config = dict(
    head_dim=32,
    vocab_size=8192,
    rope_base=10000.0,
    init_std_qkv=0.0361,
    train_tokens=228700000,
)
Each number is 128 + 32 x the weight over its row's rms, rounded and kept within 0 to 255. Layers, rows and columns count from 0. Numbers have three digits each. The size before them is the row's rms in percent of the matrix's.

# up: layer 12 MLP up, 640x192, rms 0.086, rows 82-103, columns 96-191
# down: layer 12 MLP down (transposed), 640x192, rms 0.046, rows 82-102, columns 96-191
# gate: layer 12 MLP gate, 640x192, rms 0.0819, rows 83-103, columns 96-191
up82 095:154104119025103142141141082132126119097102108170100161129112140103060141121078104120144190106127111164128099176053090143098138078138159139122113087137164108122209140128171110107119127135148117145183144120127130128112104066120161123122160147125162122157105136159182158141162122157185121120
down82 100:101129078203129110102109133103114125135076157117108124131071139106137122194082069110157114086180113130180047109164163146173091122057131029152090156136098183140098148144140106112090167127184108132123167167184122152161096188143154119150125148165093132147110133098149137150100065073080121132
gate83 098:117109178162109092152127090124141158118123124201107060137155104085138134085211203151147153157139098145154069097117124129113177132119090079185128167105119124105068194163185143163133146153181135116076084102097106188072154125155119122158073121121112117133113146155141093097133073152110110096
up83 101:109129146058160094098134138136195193129125082102079059100162113095129118085110111142117100113146083100097134122153139165157077142164073068103155101060171167091097168084143117097122161104106168112151109129168088125101119173114106163131096132149120151133097167131122144145065137092134074075
down83 101:149114120096083112140203116135129255157177126091081104129116091170094138106097128132173119121097120148101074101136171184157109101115077196137092164132125113128171139151191139138127091215100119057125103172153157096105150118156023187140100087063122103086147110104092159121104186140142137137
gate84 104:143138148131166096140089108139169139161136099086121120126111154067108150132069142094101100095125084123157104133137113123148157164165156112121135097173155099150086106154133139160130120142102161132153110133163145155136218106072144144182135182131150060116128156095067083119099116165190128148
up84 105:111178122146088122112174129138120202081139102148195118127165148164098080115109103178135085142129179145145113116117134129151077098146110122148109185153105155087137136087148113146090149136158164062121150101079099110143100120185091200100154158099163131125095128155118151111125135121099081139
down84 105:141095123156132153124096127093096133139133109130129153122176097142136139106146130110127152163152138122136146144065120156174117173091086145110175079168090114160098137186125149050112115112110079169114097139147086151176126168102115137131135091149089161064129163108202188090125097106106129131
gate85 094:107100109135141116158188132112175120126103158113089183137095102090152043176164167143090162145101139084134088110119193108136102104137118164126117114083165133092086156124134053169154098176161150138177130072122107138136080145073151165114143126097135130144113170126192170146128152135088105156
up85 096:142094128076141148135143144099124155147124154143204195098133141173134148091147115196090064088131111144081141085098133097201101120167140156181177122091058126194149092076124153079142136109123135124123153140128136114125198130092097139125110109105134167109135147120106131127168060161128098154
down85 095:180144159152184144071102123123052106136137087124105085163129124114106141164162126120146184106092123100102087147142109128105171108125149118122081130220110157114115154124144158123104094117105122103065129139073085169131085094116062110190109167129097135177141098152127185112117128142116139089
gate86 096:117151207138101117146145143147097172196182132108160163136089079097103073130115115219148193123141174119147151133118149099138110130120108104142110102139117111108124175131149096088125160091170159160137131112151111108148162171138082142122167205144123047114151215145112213098100123091113145153
up86 093:134128180135096135134104154135137137137163138156107196122107183131119139100149181143181111135114138113076100182187157160123170183092136130163098056111154099102079160165142150061133153086127078169171053091108099088130143131095157116154101117189121072121150129155108132063142117100168185144
down86 098:121110126104096168124131143124126117089105108118193123136132110148158146156127095128119100150194140071105153171078148110116104117090190085135115153120160160050097058102145117133118094062131099111152116144054091177160059103133123129095102118120117082170081123117100148175151159172085094118
gate87 097:181102131130098041121144092185090116107130126115142114106090151129093087102116161138204155140117150133186120112125113159123132117088145132131068191079133152080100134084126067113136075120101131100103077168157118156093111097092101139131108175124123143121120134100202183084175153107113107098
up87 103:167137128117127042183142161149164125169162078134122178135166096150095117105156179169077091139090121116076111150097149093136128125128150110122166162187162115085075184109090123128130140143179137138149151085178182102176127162119133122082080153135138066190156137102155060137099139139128131149
down87 109:091090096199122115137159079136140140104127143123084119153119164128115134135070142148150131103139192108178161159110139132180080158039146167125112137109084145086126127098169159112100106108139138138062123124142168135109126112172108072117069087141159134108067145133177165199143098115149126177
gate88 102:123132120103166116072161166159078165139176070112147090156177144163160155113063216097164169089139109132128135118065105132128106092105128151095185115127132144126119134154101135186107149149125054083127164122143159123150164119116162145132128131144160101114149110095106067114195163082137132173
up88 106:112106106160157138111145103106179115124127122163165116137142089095183095101136159102166131139139121074133141076112114131132122150148085134122120130123162150158117131118161051095182113116121143121121099085122157114128218153173167143154120068095174117099135113065095090083035162095122174189
down88 101:130087106150127141158075119140060149191115122111073138151168120154153118096105184142091065141103139118134131131182137080144149190165154118098174149121100131096091074125084163150162179072146095125135115146142118093182115157146111089172143062166125172157099154121082126112142103126104090168
gate89 099:112195132149137149099160118110113135217156160101152106150103185124141136142063155139141141136127099109141098136166121081154097119139146104121161171095152116117172149157112123158175153080151121175171114102196072126202156078133064076131169097149097095131144102131113169148199117150122152145
up89 104:105142125156092130125158084127096135122111110108126159167131128115117100129128066152127183082103153173113113170152131127177093146116151100100117227144090143118146155070113129154150179156098099133124130126096127114174091116113144174139067119145161093109187147093136131084100153103100204116
down89 100:138083129095116083081138115092170138164120144097148100092117112082134162114144160044065199162156137068142196114182109136153101126092154185126156179117107174161145182131176173153072117125143135157164136082140108148129137121169137132103126058165124041138122138173121078142125102136103123157
gate90 097:147104112119096157151175134144118138106109161118173100162146128090175101138169103182092140156110151155176146127107140068183128155087110096082081174111055090091177111110093135113094130069186198151121096103117129122142123202175109082148141156082167099090107146165147200141124104132111125138
up90 100:159202152174112117193169125128129102087128153140181154166155126066123137135138095164097170125142146130160156128110113124166092098052120101109107199124067137102157092129156128128099183100155216173077122150123132169142164205119111148162116149112151121101108124115121114123076138124104145108
down90 103:143119159069127089160111097189115130085132056176105122071142126113105094093103130099099065171129162132131118096123167170115130107131098123102110109136164147122069098131156182108089152178151149116104203102160195078094156177098162158096070103084105114168155103122154109147110130159128167183
gate91 096:193110128142153161106130156089147127167148076102141192149101092167176153124152109094118198142132102102091134146148090131145178178213095115113114144135087117153147091090139072116155080068165124105216101146103078126149123113107161122091082152075093093144108106163147143087118144132120155155
up91 110:085118125111197140104138140138122089134071168107115157122164112154134101105159116181129077129016177116180114113070138200128117130139117074130125175137181138087095142128112160139068140133120151099080116073166106175164128193122094143134124145134122104099085166143184179065154142143173123085
down91 103:121169157105183135177126152115127068134095145166120139138137153097110166095127130088102112110104100133141170094150185135132151092173045153138147113078107108137169151076115168104132144202139124163125107113181092110148107075178108178102123152154122120123151168103146172120155097173171132131
gate92 103:170123150142141200148064158126138167138096126181196090106191158109168150134166197144079144162133058150161125081150137138172116081125129141180096164127101117123129155168118142099130152110107053198142131108159151094139121118123163153191183045132102101159175139121171181142090098130117075144
up92 100:138135057163141107114153104169136109097135106081073112113147155079108139124124136184178164090114157126118155100150086189106072106158173159122114125131106159150106143137111153062142185162120106128130134141156128084155155123115093145108138115072169156037166069109137110133192147127144132130
down92 100:135114140146115116093132108145157097071117091125077101100092112116113132158152125102130087094135114151189197180156155073136150167187116145095143108115172172149115132125154108123155107127016136158092187122095104212095173141084113116143093176122140141141187151134086126132062154101129104119
gate93 097:150121177106106074116115095113083120066077112119111152121176121176102131101107156148156071095114089123170135153175091095113097126108091151150086166104120151138158124099115069162169135114140210080099186186143144103150097103187207118109071139159150101104168142135069191148068140103088161119
up93 095:139159104149130143097092109114129132082135123101120085161115197159122122149122127130164118116141109087114094110177075161047156122128159136210135140128158137159165106087151107079197159140140143170120105149127074091132095139158164101127122145122139091167083139143120090149132177105146114114
down93 094:155135122114123117144232146128093111108104155119128148135135118059135165130134135060131122132186138159079067132114162129145076166161115148092144131103132122098073177106111222159120165155228150090140095167146148116135144087119096125120138166180054163164132187078134093075177088099121135133
gate94 098:138112120088106130113148117104116098123115152133222153173098143113146125146089141210159133118086141174093128121098177086173132123074175123186088096083078145135162118108106140125182139154159182122122160122100097147106138183117182092075080091129176068111091121131110079099131129154126120076
up94 096:137118092174087085177144115115183109105145081154205133167116146156126161109111098142118149116133161117117123179074109192153130129080105152128144123083097129111147126116071145162115087149102132140138165155087124153115145145081087149104159110137160075131065079167126095114116121158155104133
down94 097:100106115117137099108108164119120162145160143107078085116112111153138146106100134123130135078158125089110157106092204136118090135170121144050105083127160110141111109164164116147097161118133097123176132147127082064110078094136122147178110141145111128184115160132173164172140127114125141152
gate95 108:104171165075085092135122100132070160151155079126140088133095133178176095143129128170163150096123123114131087098152162122136120144095121093165125136074055152084203082096108149059110109149130135111195126182133156118140128114184156174117117087093133154185143138119105083126158130121040094155
up95 108:150140139091141145075106111101137150117162041171122090157107120108148136168122140121095071093133162133116138096105162052096129160173155119145089124134037109097151141129139093099070099086144129149159170156133169061096137121149145175127161105131125120189143074104149103111107109115111101172
down95 101:120140139138097133109141093145185096095144144087178171099132122198099096185084072156134130096119197136111062174041141158151101148181143158162104155144152084122072130132130140092129117127123126111171071123114140132169105155124180118063123113111103113128073132133103129118029103117121166077
gate96 100:110107134169138168155121066113127155058098128152140148141124149130097061164123137154117111185125138137084103150138155199141135116101150092184088113181119075128077110101100082111191086083205139137127135100116133143133215139114092156184071068094159112166092140083124163154210156152090169116
up96 097:085139172079147082118094118145185146162110049143175099075067136135123109145115109148123132112116101171167179115121100077154151196153186170144145157125101170185149185132143138142126172138072143123092098172081146179115135135173103115119112168186124119159123090112118128091132080095128105140
down96 092:159118086161127137124167152095100146216107193109083196122184115111137138116079129105112153102101177116119168121120180097078098152163085109122110147171174036142137101110089123117137150066098087103090126155155113069146124113101162132204135148117172078072177101129159180135116161089098098112
gate97 098:178127102165113179068140111113149101114167171115133095182052179118098113135131070143128113124160118157119168133162131127135118099187192159122104099073114153086117140128112088079102183149107114124128148114117112173136165148088065112144092063132124122151091122118098093098161202109157102089
up97 099:128163181095144092120129138087080100131106049137156123086129113129127174128168125107179144134115137175110098109166137111148121091128120118107141146089139106140107127128129114183154085093137156094118151118149104109168109099109182135139088103128138117165154218203106177119134077121088155123
down97 096:112139132102125129137084123123148135110106120126093082148172188190176139142135112108133160134081150104181094052113126099107144157135099092090119184110142169210158111172095132155162132110146089131117146165104116193137064103186182130138084141157121105101129091154153166082167125196108081143
gate98 094:142117167117176129108112155081108115173113126093161143077114094142132101088154090110087131132175144081185094142118111147128162171104152134110120125104139135114214163082106180164102121130154154138100184144131145187128126141129155131134150099100128089143159123119144208118170098087165150159
up98 098:149167134122121135126069144153116080138104149095085132058148103143089158154124140121141156176076193158102103117121155119141170125123222135113116117148138123116134122159170140121170172161190183120133147105144107181186129120131159109111132146150120109120110131064161119144116174096105086171
down98 092:124106147167147135144207132102158145121094108137095147178135129173118093121101152103138081145144093122165134160146199121066120084092098099049120137138098166111131076079074163131129136116113123147195142174096147161147124148076163123142190113110116111117137108175109165157143107236172105097
gate99 099:147139161129127096089118091124118095134186117147137151083131105130188130113159155124092155181140127095128112151090161099079135097130159173158157152154185158159104132117122183134151094139110116160162104121198146149107127116147149148097147113171144197108213159176119073122159125184119153079
up99 096:082107125134123186134140119121130107160137169161106182147165103134143114107123110115129126207139076108170137147043182196109155152093149083182110136077109103112168142121108138115168114130148125182072093139117095084114186103124111161125108159164130142160141147127141086124147107191131080083
down99 098:085164156091136093129109097166135214120076122089173131112129127106172137057161082121077172101138172181170086118138138185137094122121118126181120192113176155109088116126169110154096111151086096118170151127141106140160142120130148127135168086111151096106091085107158120107105139130181067115
gate100 102:132162172135169122195099130120111100143126117161052123181079159166104086089108177139149099157184137155125140130171159110154128095125147093125126152144146120073180202118119151144182159095072129109144072187133059161127087123182102107098168144096133123146167147191121128107083115096155104164
up100 103:092125100178140120100142137125082117115183126141163103138134150198112179123080180136139235146051133135128138123113143109172066135126209163077106158111147133095132162166086120104130132139177095146122144088099059154141136082159127141189184114147151088074118128186173131112132167121144181135
down100 104:139121143124128177127163133100198140105087132073162120100162121092097117127155059121121114147110100144108201101109065201110143115113106125140124166135104152136124109069091185116149111151096104166103146123119155081175156125155135147141120111118155130118124160092061174122104065152182141093
gate101 099:161150166145160106108099097096179087143090074177124138157148154153120189149118192176137123091200118101079094139136143080097159114148182133119116076091147173103139124114123144117075066152132125099173160093127173122127176129129125122133125209087160133134189176140125118109081136093098173150
up101 110:121110141134139112111131117175080094121175114150162129158054064147081119125145200165087056159129138143148178142147077164130085143171132124176172144169129129199122114118118119161116152056128135147150125138158141103119034131133111206107166074121122126122118097159154185112107135113174138088
down101 100:093095097079134124120114142120131042190132100080095118120163191100143106153116103082128149134079149105189132081178127215177144088106143149074135199129091210094121134127035143118152126117085143153135144089118129131150144101150087112095093178167113130118133125141130096159133135132153136100
gate102 097:129098159160123129023123127139083092094154129151154111127100081124087121149131064154121142102107093156124091139091098145086106146134101074203116127115162106139169138080223124100124147162117162135079133173159118120127180097135098112137201185147111167121183099122162107114136112071102096176
up102 093:120070158141139091164139079143128149123073099068079130111115157145161147156105193075129121160168183079135111130169143165105106107170226130122100149099110085068155090187145151144161117077142173077112130123173096136135112118153142173169119111145111089125143160135174129106154106122156071110
down102 095:121120100129078109166167151087171076130075067121117144108150143062107144122121086114130121165087150144144062134161143133128161145156116138140141131136080139169054064119110090140111052158154158153155101160108149143106122178120067093086129144172120121098062125078136143136173079134147097093
gate103 102:121157255086138163143117158106063062114138116131104142168136127101109117144099125119113128152162154169126158111176110134095091100129231093117156109153130146172121144102102168110127160076141132147119126108064225072167140167129129107159110091116150125129112114084107105152116092185134183154
up103 103:121195156106104151131144128107124071170046122121123176103176142134116137176122146137129101087159178157133155186090134145163129155124182147092100186149182124134143095131169151116184136101111173124118120144111094106065113148123146148171142139134185056098033069146169137084123146158126148085